Each number is 500 + 50 x the weight over its row's rms, rounded and kept within 0 to 999. Layers, rows and columns count from 0. Numbers have three digits each. The size before them is the row's rms in percent of the matrix's.

# q: layer 4 attention query, 96x96, rms 0.165, rows 0-64, columns 48-95
# k: layer 4 attention key, 96x96, rms 0.179, rows 0-63, columns 48-95
# v: layer 4 attention value, 96x96, rms 0.197, rows 0-63, columns 48-95
# o: layer 4 attention output (transposed), 96x96, rms 0.363, rows 0-63, columns 48-95
q0 078:556419420559493456421408565550439506473577520459394541428477468515488510525511528462494507522491449454432518462398472433509482483484540491469512
k0 075:590491454611540532407577503477549518513458508470474441495572384486517490467560532569469437502492555438505548322425479468462474492496513525525427
q1 086:566483477496557551471507502566549431508557536421604510507491501482427485471574601400452579489386527556486531511532543490457455406450451521482481
k1 092:520448508573508489456436499576452547538483554476518454455536445473505517425491572511446381515450539471519529424467444367484443444450498561528525
q2 075:492536444573550575450424508532582551395540544462575516542519461513494435462579554522440442512520432634504489538500519513503532470527389532467552
k2 080:553493550574541425483384476534490456569566532522575515474549414420497511561533438555475438532573490575491461443457537475562505502478451563496449
q3 117:437502425463450500510498476500604521495551540525421393619493424556393376530520529483497493490571507546585489511565549485533421553525479514491477
k3 115:464485555478437502467600472462541447473483511462529463493501596529567575556540510489567499433547366420490473497487525470451503553484517470482445
q4 089:542481455558470501524522553513530437404404535428531433586467497441541433519571446544483429480492433463495518523455501606540573494478539480525511
k4 139:524487472513515471514516488480486455476420536453512467502475483545493554430554494440536391525450464412495482558439459520416573502496489581479513
q5 091:486510562491491481584405470502429479387545520531521539462482553576559547506518557545571526537468563507436448586482499397453564468485594443600516
k5 090:465438431580464486439599493496461505448566492562535499493475601499496476519400505425516477542611457460470402483476451492480489427481498491573440
q6 128:546549446481562468567483462545466480536473422585386459558426519519513506471551595487518438561529517576421508566529474535502475542586446468451522
k6 107:574472547478451515595538599522441434398502508458536511467484525581419535571491465589545477416575479514493451491482520536606507502581490509506509
q7 109:523532507544523554472531557434457544502489494520393505512538498529466498580513528489519509577540548596344420495549538439534547549471491606547537
k7 103:562473565496490565528544573461467535461410432518445563560578488594519546532454489551455482518544426481377536462505579513536473498523556469405496
q8 086:519472459465491494541435464496582406533399491567465497563538566555526551484417507544431448463479568516476567497463482424572496502531474475530633
k8 077:510452465467472506508486479545524476511488579474487501489490507577473503482470538459421447480440541561467590511513495389465470489510603471526527
q9 092:482507501454582461549459511503505535513439435508427509527545523519525397505499479536513476504496579592504360501580469571430481444498459520455590
k9 076:475473459472537467553486407504530385516477372567487486427446520544502438506421618471469552432500513507454404560603578499475491459478446486414530
q10 091:581517464478536496540532493458481449506534516454465566355553452525484493455587657470549493554500516481465580491529476538471562528435463508487446
k10 089:549477496519552494441527466494572405357468542480527388471466523547478505424553536553536438464479486427463474562432452565486526439521540504517591
q11 085:476489568463522586439525563475482460528451585454438495522461492453531504553513557494488529515547545486563451459455546471475491420539526535531424
k11 118:540467562496487514467461579565475564418483480438464567496477527465549613580476501538531486469492515439431522466513493477431480445463539449594409
q12 102:464536493509586456443523527454425539540498443477462464385529503461474552543458606413583525507563595522524483477442447471434554533441577567443499
k12 119:506516536426449451355551510485430591415473446508521499517447556519538500533544501507632547379551480458462578536506490570507513457466596469550473
q13 110:556422457518533587497563549562486492529504436536518545453418516444607520485492492559511579445502503459543562454438547503588542423581574459463509
k13 098:494445488601553417528509520550507452426501461507504534506500526623511553495486576556495609446395428514463424478477489505463459418573508484447501
q14 113:545536489500507568530608506540508490437593422443411490537467526515532437467491557510443390474635501511562474553482416550463495484517437480546490
k14 108:481419420444522502534567563546470504432589530574558601490398446501511492480498477519548534481521548511520356628497517588423518566529484497566494
q15 122:518507534485503496554576515491491515510504453524523483510521537523555477590486531469629483424437490521551499489529456524529423486533590478477496
k15 108:404394487490505515599467487470371525448480430491557468468556499539465562585501518431578582423438539541502548436548518493573500468468432476544535
q16 127:458463467577451547503516415486443587527603411527481519512532487477485506512531456464548569439528492495483386534522505528500489539481459525565491
k16 124:462439481523532545445505487460436523495547519500539526551513585492453519479520500525598565476528536494469466493510565434513430582502527478538445
q17 106:466489591576573531529498466492501483486431491549595473413455431504443542521539477567424527479461530470426542462383534408520509415495516457607462
k17 099:506491510564475480509465410503517487480472519556573450443437536536464525565470562476466445479504514516444501465470499469516418518547513458465373
q18 106:591485552496565505509496502475498513558428525561462499511524619508586425655601513489477570468430473552497436428452479474519524514416498390495424
k18 103:507373577484485490574534515434420443515505472522469406504500578498575473555515596445456562531494610519537395458467449533522476468506516502471448
q19 111:520517483500479452493421400476427551485555507484462514535591554445427566501575516419568522453463568407449515491532412545435532444441488570542533
k19 103:585541476482488500505428379435435641419496495525474467549623593495466620434476470428492498483537488472564543543509453535477517457435409564517443
q20 106:543571521541438507523581498600564488537520448526478563567549451523545573466426486493442538499462523505538484462424582411499437522469531430491443
k20 096:457524528485484492557434475609523530547546496495444479468572360554481449518514469442551539534444533482524399493494601490535474507491522513554530
q21 109:513454564443451454486473509534450484525460433491484474548422436540434463482557407522546533446579528459428571505522535474599562391474520433658561
k21 102:501455534417485472497476438578534431529424553495525474482469518565518371488553425634528463489493514490501467424571445566481427519602481550559512
q22 113:468536422526494533583437487480562485512554508531415481536517452469486434484502509454435455474519432621601579556426569516525504572574490518459538
k22 106:549460534533558563507470537490539489515553436473415539566571486535551428452525496533429449543428468616500532456544537484431557521588488496560472
q23 122:425543551480552510479418492471642452605434482522523548556538492471523432485487564506450494583577605541537548492526460557458452532521521493508504
k23 103:537494466511546549458462519497483489502508425472505545430484449412542556464443505466441588484493429483501484575507581498511515486493531572430435
q24 114:477475459482509488535461552535489461489461482473514424459501419483449526469519504451548465492525539396524434432529406430485481516571564500619627
k24 110:524514447467582489441524589609539506458475560563536537483514478555478445371534453523523464536541467509513491469467492455466449471546498587502565
q25 115:473491498503474522448513457447527408449533434411464534477550540457528517484569550509537459481495463457530494423437496540497522429431535579425537
k25 107:411489513420463502483512379507474459492470469527523487466626521439552568636546499474490431493557458486433517552461465496460513505510461515503477
q26 117:531488547504411455550529487558497415516454500468455474524454559515444481502418454499452419439408494512436470443502447509545561417547479435553566
k26 105:491532456490481562611536496430414448524452506553489491476532439609523430425444475538469420529417503450456493514473486511418486470460501549488546
q27 109:522497468544519402575509543481613495449465575509451381487544411514510461433559519509402432485521474536484475435525533602554476501443476531545534
k27 107:530477484536471467544532523478543450641441417571460476468471514494515546471542503567482399561441488508506549471454582448432531558505442515516520
q28 112:473508417578492459582490519525425510539551419570490463510430504586517561395534511505549465514523480452530566448412475425428462504596522534483556
k28 122:501543487561454476601522564474493444403572474511462495437434478511530544505519500532619464571500393500486543505511466419461536509582454451529584
q29 108:628472517501550549525534501521497522522535542493460521384537491528497515435447364458390531487477419527466445440482506523410459510515531543498455
k29 097:467413481507505499528500540553469525534512634489556540467544510453616535538480624500481441527559590434466523434441556433450536491445502460564517
q30 118:543530691454446502430529440536552528579564448400503575474456470514504567491569447511496486488458588524506591536475493516432550528470458506446512
k30 106:524503617520453489460507523499559491483565445469565546538509555572511566562522523460511470447505620508464516501507481572494444552527513510486552
q31 129:513548439537528533511546457441514648514589445461435516446575446471443506544477529535444487435441408624513524472621468511486548555520464453374499
k31 115:463425502545486518482540523384479570454484442388493549480558561468534507460561570421529467527557504405501491470595560531509377552478470458468449
v0 082:581460577465477559505460486383504459451440564476509507497517510474471505452542455527411390476422527494523502511526475486465528452552516463412428
o0 085:434440375517546465474523561500489496540561450489450544523466408473567532501489653487486556530565505374578386525383535506510536569501544554517547
v1 090:539566586519501548510499493636554575603395497531494547503483519544502437485487429510577513511461597580444544442510502532568560512557488520479447
o1 082:461455375474483450511509444416411603467545442511528496512587540561516565398463544465427503428474436498511487581442454595516503504510545491438462
v2 088:519438546501444507478563553441477465434508491465508543496495417541522526505511472577541447535465558606436553521491425424524539544524520521559497
o2 079:561511518548566466467568470569532508457492486454371566362473583542533536443417498394543554536564502456506425503541396462468520532514457414459473
v3 089:381533468513485411575461465560468395556526513471535497559437419543519414490492545590474538501455484473439584571509565553476434562509439487516448
o3 078:479513476523397507487450510580542531431463504530445523581560540500580503598497472536425488495566582532483419497551515500497435534570497435515534
v4 100:518467518447555554470500563472507494573477479516625505553439519508480421606474463475490520539522393562466475547527548517485434411501509478479450
o4 086:463531439498487473488462449557452446523592510505429445407505435436482558471555491544480477497552440453544439517462466506545493563517457516583594
v5 099:402515563471436485420551584585443452570551497481475552512478551483477571500472509489476421543501519447510576429431568531503473552470429376453528
o5 084:567519488559532502567472421440539527416396562463524460507548565502530390483564603531486482453520541570467426504538453544539425448484473531519468
v6 089:573455561516470458409504469506448513417490460468485465491399569573457495493490443494457600381470523530509466453508433504598480391522472549545448
o6 091:519501492562432517552549521526565499442479543472425489387570428530425463432482448556495396476471477577521396469511507437448492636581406540413525
v7 101:604478473479523544455551527526539468463464423441554582473475489523407507481533441572458561535468437468533562550503471549513479563513548555480471
o7 091:499407552538484477504484526551466374440602444485524528529525549524509515470472528448553482494445442526502452484455485495520490535532560548567522
v8 090:600591494472422537477521455536507540418499480435558520472512508460482473537577562463474465438525491459559571600511499552546524455501531506418488
o8 084:501480557476564467538477590443458399525513537538499505477495457606478496439437504552479470488584500459497452468455560448475509496597556486457496
v9 088:574586467478509543510501495487500591438488570489525446397455460492603534530487517532553555460525512547519427578513544487348526512539575516446462
o9 082:442466536534389525535528494463472427480459398548494496555448433509517525471518384487498529463466482483503486503426485466515484448477550481545505
v10 094:563550496516439530546483509487499513448399496478507514577493552486512520575563430562546542490514501568519526471494373528594610489497515555497463
o10 090:596444548443518531490509522553510564486627575541610494396480421480480500471395537440443488501491517407571542458516626426478474461492491518497452
v11 099:512492404481480593562527466521494527524481598491546521494465538498449596534445476600498446503506566622612491477496412480488542503490520352538466
o11 090:494480564469408527446545482461584523510548458490451483448584546445584536478524496516416511480471404441489534447535608539529524486488527555399462
v12 100:467550533484514435465538559530554516452448630500531489499500488478525501457459489500511518477393571534593483423524430559565438504599592478569643
o12 087:448503494578476572400514493524569613558584584481452511521567539419397472474522468498495477474507562518551419534542549581472501509462519490488439
v13 080:482481558482536471479546426518491517415465493531453547526432565503438538548461513554565409415493378505540488525551526557484478486465470488532420
o13 073:533508501517539469517412478437482488559443461466460423549551459432424483440452431521504438481544503616459512584502563443577406558516554504473594
v14 089:556470442531553513501464463519459456477440522522456475590460540548478482497418515560517537511584545461541496407501502550542480426543539473485498
o14 088:546515474500489571523535546489562474598466493511491528474517530524523490492484431565366477581446449574569542508570487547490492527502401580366545
v15 095:531515411479524484482479495560487547480495423551480487470482461508534467511402514439572431552512515500520557450467531472562584507460564425462458
o15 083:564515507404418516510395503479503506554623497413501544577459484535473516515596447574468555447491472422471441518555502494473549523405455522478477
v16 087:463582602555366523597508547510568505434416497504392486455435439518540545513485509535512558407487523522577415577452483528502486492549524450538488
o16 086:525469478469558525415552506440405498448416489450584478521580539451504517402450393467533536455484589401437575440533536520501500587458526579490501
v17 087:467530460512456468568587506471506464476513596495628524383460545485389497425511540570463429524477437552513559528471456525612577475612505496510476
o17 084:540552572530440458459526499559509610521516511492494506520546515553548497502546383455502537454508561520538426485487472497588464526439465505500465
v18 091:407515551485497539516546479506442563525459510501455534533524414473487543429534468473496535479515538501513560440469492435522602400473483428500580
o18 089:493530608470503565495454548563473450503513547488648509541436505448501475491479542499550398493501503486465576558417495558507542585568494436481462
v19 095:549504572537474476436543480502547440528485551484498509501457484603490450571460457548475492507515563466471413463465497602536539535497501576447563
o19 083:484547447573488457483449481490479562482556446508528503501542524468518500473449509387545490530457322607521440466521565483478418616546567503498446
v20 094:602399476521503598574472599553510491571437464492538545523517534461496506578522520520461477457435492541470591532473512563492539588446564471435489
o20 086:416554500493512572498514430502456448450539482365541376521486529477442546507435444465538508521526487358481445532527398485440507425504515539536509
v21 104:568453490485431552504487552558513579398432545439448489502420577406542426507498476497545475482598492475541450580448517463438486497487506468473515
o21 093:529535549490482465474445521487571463602498628439536524447463424461587517503495389449403549554469573484507518482508528529568450466515591579559517
v22 098:444498488541581545510526489601523463464501559440547433549477446572528494523561510442465447583395507614485448499501530503570437538562467465454405
o22 079:438524490386511394494516479582549601438484481442541550538528496481520434392554568501492469513478466457535505558485469462485531481422577515470516
v23 091:430469501441546488512492495497576450580569487543556498549468543490488496452522587522497513566559420392484462632475504553603536420505506581538534
o23 084:492488532460496527475523530562489525549467492501495561575506460501446510528515540587598528517440495506419565531518475418495424545531455415437532
v24 097:470524524469523460572606539396474477504472512541477420501484507597516469502604470442552430513447543402466535501524544419406459486481533446641523
o24 088:470449571426501481402468512488467569557472498450554538473547444513451552505444683488527556489583556542486482501430532458455505414490516534435516
v25 096:568486480503534485483515513455454433491452512569453412468488517475495461419467542457451515506519327570451465531449453482409529532543443491547657
o25 096:447583578461515540479484462492519575552553559509556558536546448505487513511490458505491475515552542508574504588535501561514326530479517445467405
v26 084:553526428506516525387604523469576435512490424489515504531532517470585527553554480542511460484567578463516501484511463533495531488509504493523483
o26 073:443509567487446446590455447558453444480380564499467496494468514511516521483493544546510536510492480486434549442473410466518508514522555483434503
v27 089:416468489423399470477504508449539502555480608403447503444571541557509511531522531474509515581554536427493560498500565504424521429462436502545404
o27 093:478531521526486430582493476525500475469508439604545468564449482503529539377535508549531467564558584531426504595491516508561522474570474481558570
v28 090:441575568529615482505514479511559496496521430474462422491565469509490496470511355378452546433524435505547571530439562497547515542535449503497542
o28 075:507425460497356496451477531436433600421432620490536448574475546483480419531462455497510403486441434408523474533505500562480485452445492515507537
v29 100:557569610521469564439541500523488499609558456536467499469555565495480489430505552536447407508550589542549569415472443480516507564487580459566555
o29 090:528478471479499507453481450510482550503480530525536514482504480494455502564405536542532578446440458480554469573450524534552583475469534430483574
v30 102:549437452551500473500490481556503494458514447471525540488539528440510511530494541512479547550526397395478500558503615448463477427541496538505459
o30 096:494558500450470465485482538373500413473387486449557486458527451505448555497587703482495480545591540465440519545517471443422468477514575467532555
v31 082:477481524570498480525571431482525519555418553427406428480450530533583481546570497471497533520466472389500521536507562519537554519525445368488530
o31 071:408540478427560486354532518592409524453473468541569550503472487458560517506546409507580478483519552561557541465504441522550452519535536483458536
q32 071:522470414491463440441581460557503502538489559517419521424546487470530386479489518489464444413563482564555558478425541570572523428479512540540551
k32 095:454464447552439587423429517489491559567550482533584454504503593512503515573511542483475552512578486515433509550611434558588521583522464571485484
q33 091:609476508418547516491550498447561451442444470494607529476480566515543493472443557517411567439485488443465497510523502399518512434477553470401451
k33 080:435438498503453495417516468598540523518441521483426489533550425512537444494535432597557481534562570494613440512462541516511480573559531514565489
q34 099:587446506519467483482496401566512547520394598507594443594491542574520485570472466443435539422432518501409486529511377470537481475509522471475499
k34 092:491474496552492566461424472555516529486525494526487533475585404530483541444476499522440454549531663491530498450619468480533468556560446518485447
q35 112:462503576460534439357472512483518494457467527467567485488515418498498497524512520436532484422585562440552455528486478477517517405422595519574458
k35 091:434583533493446532512433545536423576481526600484534539404463560561431413596462535567533584484480484488543481529521430585537507447468460450475541
q36 109:468499447451508475535539474466515531541536512530483528497494502497555495446448481499425449459493566497493482569626437421535526522566453502501498
k36 124:537509501478557440447521538391509459466439555474449499476428443476423483456559528515554461494538452504560480490382506591482499445470522522490536
q37 101:439432548468489519458567603463432487448531491539504518469501456500462531386379571415493438558441566477549512461484558578495515412487480534415499
k37 098:532508425498479470522402442535507494496512497545549409448490439468554410431589428558442448535486500565456564567537524425511592577554454443538543
q38 099:369481480479494550445514554499570350466560535485550429510506475475473506549444403524442518542511503562583556487514546441448514571474504482441504
k38 104:500488526539474487548418434605579542570515530531440501541461420467438510526533389480468494554520531511543485616550436433527545565543588482451489
q39 098:509526593458517533425565535532456528581364467445511549477448523498491518546604407434515603449513595412477386511450510503483550537463490530512590
k39 092:468453578537453522507438442390569513399561513560592490484512514443493522526441564504498472430455611501518556416443413519474460470516473492468524
q40 097:489463440514478422465533512514536416521486623507564500541396511455457443453492370479524467459490514469513467464410592527505496443505540484518489
k40 082:601582558462546523579397529475472556509600413457525498422572503568531570525457469504491492529416487519393538504480496497579407496472471465473537
q41 098:520487486483460595556507477529535548512455410556468430553573550573555528552493577549458576472557535544494523582540487459546466491564447520451499
k41 101:398558558470474549533491526512468515468517474556474519494514498518509527504429507514517510544520512491486493529547474432488474665557513522480438
q42 099:497548440483502630550538538510440564523531430550504566474504394526496458490473445543471539484488473575478486498556553382503469486576476496553497
k42 118:482465432507445490567607553490506455488544536624566468510454534502606495447469554556452550557408523515459510581480511446508522606539484490440478
q43 095:555452517552439468441547452538512529405517511442590550539509538453501487538515308522457476449500509488424476570538473532531604430482481504550532
k43 123:455573566497463585530500419609552472481552498512560543540490522513457469518458387460447494560472465428590503521543563462485484555542468490501554
q44 093:489480578466533403413581577494555443435409529467502453502462416506512451516527605486552466491572518523540553467399508511450538533503555509461519
k44 151:540458502451543431400491528434450496524483507548515455465437524524462511592589570465579470452545529531429547520412447561498485498475567509483479
q45 114:548513513460504550442449523586444506504488480511468455535498483544500456629520508511394434419444479569496613586457547438509522433534511567447496
k45 104:523484508503548559571504485484529552532509551457536487452554441482522480539534539552520519471626576482484491424504543437677399552490509414532460
q46 097:512564598511453535518504472497543518489466532517572485569500587525460460545422371500482465429359447457493482441529478523573496542416580517496483
k46 100:550481515516522467511533437557557410500514491434488487503505503483412449545463440477416526506449497511493526500450462545508427458429524458462498
q47 100:520500464445432486445420557526527418492408484505436528429414519481543502473577421496572442433508543548503560470456419537464482525571463490586490
k47 096:537484523480473474509534456498560521496433548447539510575559444520466428449520420438579414487527527505444526441548479507506476412590552492546545
q48 101:536538497433573516505606550472558519571475495452513411465514480450377513520548494530443422469494532458485535527602488623558482505466505544489474
k48 096:421415557569435459471464470600457444324586528492549479486542477450472473490540532497430541434504554517382537476483499505473582507516494443481447
q49 097:588421399450510510479497494433509492506382501504508534455510495522476369486556453545421503496387451423513555473537533519557515479445521520593435
k49 089:584487679522473521493487517575470482544445501525540407518554506464511554515544551457525513483497468529553538424488524398450495505420468495469545
q50 095:498481540491542498515506470450558450464473497507526516516495405528560482397532526561494513498464404576507541490522520517573454433477487474444527
k50 096:441504524468532480497534454551507465628490484465492547458553593489477494597542463444579418502549540538572506538494397488431585384491542507508462
q51 095:532492474531554492555569406459504499541414441543548496388503512611410485580474462562455509494424549479551563582498452543385483561497449542456513
k51 092:527482494470501522625517518463354519471448480502449473447467526405534475525428504482527522468521446493516498497504559482556530485512614437505456
q52 112:546465578500476435497385524558490447531508585440589487537471569566470529448524445491415503511454428482450508572494479458489451526516471506494462
k52 095:447513465440470532487470518558576511513440468413550537521529483459459385484520473428460399487469381557491536419466478398538478433443557407500500
q53 110:465507534394477492417443498588447461432551526489604599460535419551558455475544531571540517518518530517518442468495449550508540505472458575490440
k53 095:432544581532502581511521506482581482576573448526534564591483501526464527372506414569476424490529462543505394478467501520497485522525496565525565
q54 095:485508533521511559463528472499556500428409603440471502529438642507517471489545450442522539586469484503513500488499544540544461398460550462498563
k54 086:523497523549451559576461501488582412537378573513392413492500432566549467466573496512526443541420540481489515435398480496524521467462592489465500
q55 103:467508468535603421527474524500482475457483483406580536390476606530515500420493575480477446472417525542464576416541513460501557617428524445476528
k55 102:595519526524466552582528541446510457532568474546522536567572472461466515487467488511520518472486385525517553514457536479582606550616462385468468
q56 095:459413545527447480484449546576590549420475447511475456501466410511540538550553517571453536439555526414617488456471528510539542449454509510505539
k56 100:588461532463565448533494456547529609514434576478475535427511532489291470473637494547600500506536531479455456496498481491470498507500448494495447
q57 109:476431563473389464530447555518431483423504571454532641429562515446463505540470463466609497501451520439485527500541526573467505372451519489541465
k57 101:419519579524446520502603492483567594518428533513526473494503401451485490552533429558404463498529466455533589538431505440530324442507444490548494
q58 098:457390515547470498472457477544444527539505505538605461510511392443561494483501488453450500544463413445530499587514469576506517580448520482529533
k58 079:516551476541613552531562437545494440408527540564534522502544527465561446529511461599467473529530443548579381447617541387492514491404462444494539
q59 097:503546438480523536595469397480456378500505455543538510390537457506487422464602414532491495526481525460500550507539503565475427518468550483498603
k59 089:586582497536486494535555542476477570486460562498422485589485549432519531429470541491461451413439571442514530584459456432454492502440414420462443
q60 104:459505550526480386593535482600428471452513512430477514466412494529470531565469396506501523477547491498427551490472509472534584532475456485563468
k60 097:472463480568551544592451535426578405467437438507568503506471543555481415494464533493547487526484461495446479435476548558534432534469454564457557
q61 107:459561562504465431532461457390473453509485401537392466541459481587429439471499526468491434590456505572494575498616442470575478463526465551490587
k61 095:518423487538489507488478491585478513476548474423494446530483456537524441569471514506565475477607506418503544457483472511493560511561542550483581
q62 101:504543493556497469565429537456523373515441545592501473555488449464513419528507618470466531498421518511523444530528507478439560444560523470486486
k62 088:486451449576503520534487502526458553496534618556516453481469522520521494446479481484468476570538546516496543507494503436491391507548432423457568
q63 102:559478517474509533424548493483502416432513507427534522565487547464560505469491471481501569538496530424550468498544525479478552396534538497579525
k63 094:493480504550537383518466493431553611481489544475460533530348446619474477477497501492491388513476442539590471429456413567518465483441585445525590
v32 096:526502427510559519573440484501499525552470478452477449566558430503527434520524485422506498535482572503558497528471481428453462480555526512450408
o32 076:503479575518524498478578572461483593466473500483475563513501559536465562482464567515573541499576533534470565425517577417522400511496508438442506
v33 089:379480453564445555505543453524509497462514537537547506464513503600430485578533429521495386458513573451465587462523498419574537534466454393462503
o33 094:461459421475555494413507432398456504500483465487545568471542533426488498508447503502577572406496396504518457476554571607517500513494595560452392
v34 082:414474552432414495372501562473483563478517473589503537488509368441587542494554548532462543441459415470541532552437459491586514504563424553463496
o34 070:609493511480532446566450492583491516608623500498450524477471499590341490423481473514502523513434428446561557525505475521494512486446432526510544
v35 089:464472496479447519458482574502516488466473466519533467520458604511534440384444414645467533508473527482461574576505585575456467525524539520457545
o35 086:514499394439521517491460470499484608469495419458519542581514554497518540518486551438508633444524556397497549561554447584516583394412477532515507
v36 097:535581511526460540489476445482482465466524451495487519495518549538406443519446528481561483370493494492502417460567413574505513555475529506516490
o36 088:555504574521512527392486560595486575592463518458516525592516511450508417484491424467528474491461548466467450527410451540529414520484499469526538
v37 116:617387494560480528483472459473514490557515474410505498491432575390441483504530497502519529442523470448501515521488581533547447543451464466545514
o37 097:475535512429501537520458568533468520458623493532462494532387517525615563520519504491515570480524537576529391481578552482484472501607512474522464
v38 096:403507521531474405420473456401427500539518533529511465525502537452448470496437476478453533534508520455492506502475472476481440519513604448422474
o38 089:530523525552523423539563521523538560461560481600427515452508519509491492515506662516425527508532364611455521485510521484480508493578514469495453
v39 103:441493488445517485502521464458523476460539569569532517496576420517569509529580510470443450652462514486525490431478489402477535426580510547458458
o39 091:455506466444597471502530616550462492525416536421525437484474566469483534424543542518562479493441474581491536507456459504477495515490506483514533
v40 089:475501432485488489538524510593484493568450556566565513486499447448533520532513530530522557548483566510473520526614560514556619544517482513409481
o40 081:453538562464501487562537488469456427433472467461460472575555516520530381521488502545399516446482413473473566497446513519555446545495363524465543
v41 092:494540516513457476502486491561500479408547487494611468460503506434476412532545551439388482407483472504547562431441551597552463477531492460532539
o41 093:471438405457501536447441456463447491567480494576534374580502493468564556544514473506609426538540536493516416564532538533486472473495443516627536
v42 093:553416513485501446412588513512597671566447497496493500417490458563516500523520499484459566490516414487457551488559546545491513480520464499606533
o42 074:513475439398521459588568491519483420449498507510530488500461559524535581426517436451461483467500558444439467512542608535556560432422439549545512
v43 103:621435528552542516559593520522491532527512451540523480516511497512423496430551441516512460462509591507459453418470535492540477540473433436522516
o43 097:494496516550487448537505560483472378421440361499472441521458545559488503528459385498576515457528422507444463470544492480556454450517527495548532
v44 082:550516463460487472460438463484511537510467495518595559555434463465527541433502560506396473495556504533486438537455560509490520561475556435566403
o44 083:539443541419541554456546488535521471573570491591536479440590498616408515557507515438430501504559607490519465550473544500513477515441408545413444
v45 093:468478482532483451535407500516477493557518445465421527484470484505456479435450531553520515587509439425447452454478488595589579472504496437505433
o45 088:490461469494540539490563542581549522532499480547543545406524525538502561509521583417471445452414567574539601487499593515479499432536524556480507
v46 113:476479451556424520492497447384479462632510406525547534471547529589511486438494485424465547496545547529508496468524437422521545494513487534463558
o46 104:519509511537556517478521542513575576463383520505509508528563538510522445600496484470471526538480435563505423459465624439533492411448614486485427
v47 090:552545508482410482454484438451461543476506470593462495470517544552561516548464584621521477451515470513519534426479511470577383517573463581563486
o47 085:483522592486538530480503456591550530484638485431541478489470521516470471462444390466567451442457448526555441493519399575502520581437452524482464
v48 095:479522553636547522529519490536536532496529412547563540548525533435406375522415428458530572515446462515398447461498505447492481618560492528499459
o48 093:487432456525518496440465486461482607455487569459440532510518520478599500529435468499338498439351482509514411482558532548559523498457497538503519
v49 079:495577509549494474564506553371420476444493444485538438505448543607510407453521478555488613396439438518519506477534565533454502551424539495532509
o49 076:555523482559510383473497489409430497471524439455443517448593501488523588543517491430557499508438461499425536524457426454562496483465427481535584
v50 093:570490428460536600482594526585437528469482491464449486460450482432534574541582515403507544570572390524507406556540525511512461489452618490543592
o50 098:481558549465584426549490560512478366490418470536481528524451441546486526499541608462472465549500516431515518486408477432560526567605483480531510
v51 105:523423444529513490493536472584460575532505414565497503536422417449381590526536442543504508506589591583519504447511497549421503504397524539523545
o51 091:539461478478509446508497601546437440413427474477462551454467474550502459482504552505535559479541477578512611376476543549507494447468573445508476
v52 096:450559531486521455501482477528491534490431541562415441558488508561569535573549522485478467459480395452488463566441486433505519578480481502517524
o52 100:577482498548518502571504528536504425611450484543473443489402466477518486477488379547445472550456429511483531533489494488560555566540431510439458
v53 094:515540601498452525446519436427481461532473505528508496386463579525575598549493596518504467549561508449473467503448512536460437452488528595437439
o53 092:502505544479456475524416503564523523497455529526464543461472487472375557514540502509457452495432567578517512545521483488423476557550486452462486
v54 093:485457462487460457581601491385481453523588472450433464506521480542394466467512518470483388463455541479517598546543513532380506520488556434475402
o54 089:533497516477516511476474505499407628499496488420417447494519445421554534543525544506508534480515422460431574503568502462556360514424495462519426
v55 085:479469546513548382511576530495497519486531484574557453437535478492470513484592426405473527506532485604472457537555497461504502555470521454550517
o55 083:514417551509503445509499475467417460397435458504405530510522538536521536609492585494487528339518490515466433437430474490578502400527555519521490
v56 094:516483519459446448443506536503498584522528533574485431443528478449561555481626494532482549485436466530493494528509449526522373422560395433450481
o56 080:505498537456459572523547576510490500529451553498505540500487499465538484557457336492547467523494528463537479433498496599478567481434559439443548
v57 087:496456398498487552458474480533487468460607541442593517569426594504392497517533514553541488518436482494457448482493476455480529460487543507495477
o57 088:465568540481514503503485458380515611520390472550452494420583482470537512477465474490490544514472531496616527462555529514536490528337502525436503
v58 090:555445411455545600406470460500500432553518470399490468582500499531524572427597468470537476466474557568433465528433507452497551501424475535446440
o58 089:494465548474462591464492573418527467496474465500439519473565510433387450416484418549530559582535555403512604479464512425469439415561533462503547
v59 093:519541560478541527481429541554552541522576437429460519514491490588490576402427395576442487463571447508539529517511522480469509556497434449533439
o59 089:547523470492459460417508541468505486415583557448564541540514471564415468429504451422539553512544497425529521455589512439478530484530521435558431
v60 080:413566506546502570480466516487613558453584500472576481406463464550547536498505588545498482578519478486489497541447427511518537513518432442557580
o60 083:617518454480551416441491443466548535488455490530412505601364493493552461460426523428456457546443518490549522487511547497459455561550528531406457
v61 092:426530538516494550505476479512450517595562508513536566505538511472516549527363472500435433446497511607418460432550511529471383601473541518466480
o61 089:540528460446617420441499491503546531415335535492487534471531493504465438556492486518506602380537535500609466470506538444616460521559490464449479
v62 098:547560544470534576491516481478571505550484565504505502512521557549430532429483423427454518456575507501565420474447515488427463457467539590508485
o62 096:571595473499542475582486550477525526509403432526511557535503482539512462467514358546519421422501563565419582462598502470593418561585498430524478
v63 090:478512602526595439499554441462481548528445553497581499501590619496576506539577454458487507457454496541582532568462445564472611479532490435513537
o63 085:482534566520443507459426501460547491453400475480508445450491441537580524446461494484459473600530514509395513521433529451476546419485454589414461
q64 063:490525449527456602537475486530558536490623525569460515623543376489556480461432421552506508520462465499480454526546513505524443534567455420549546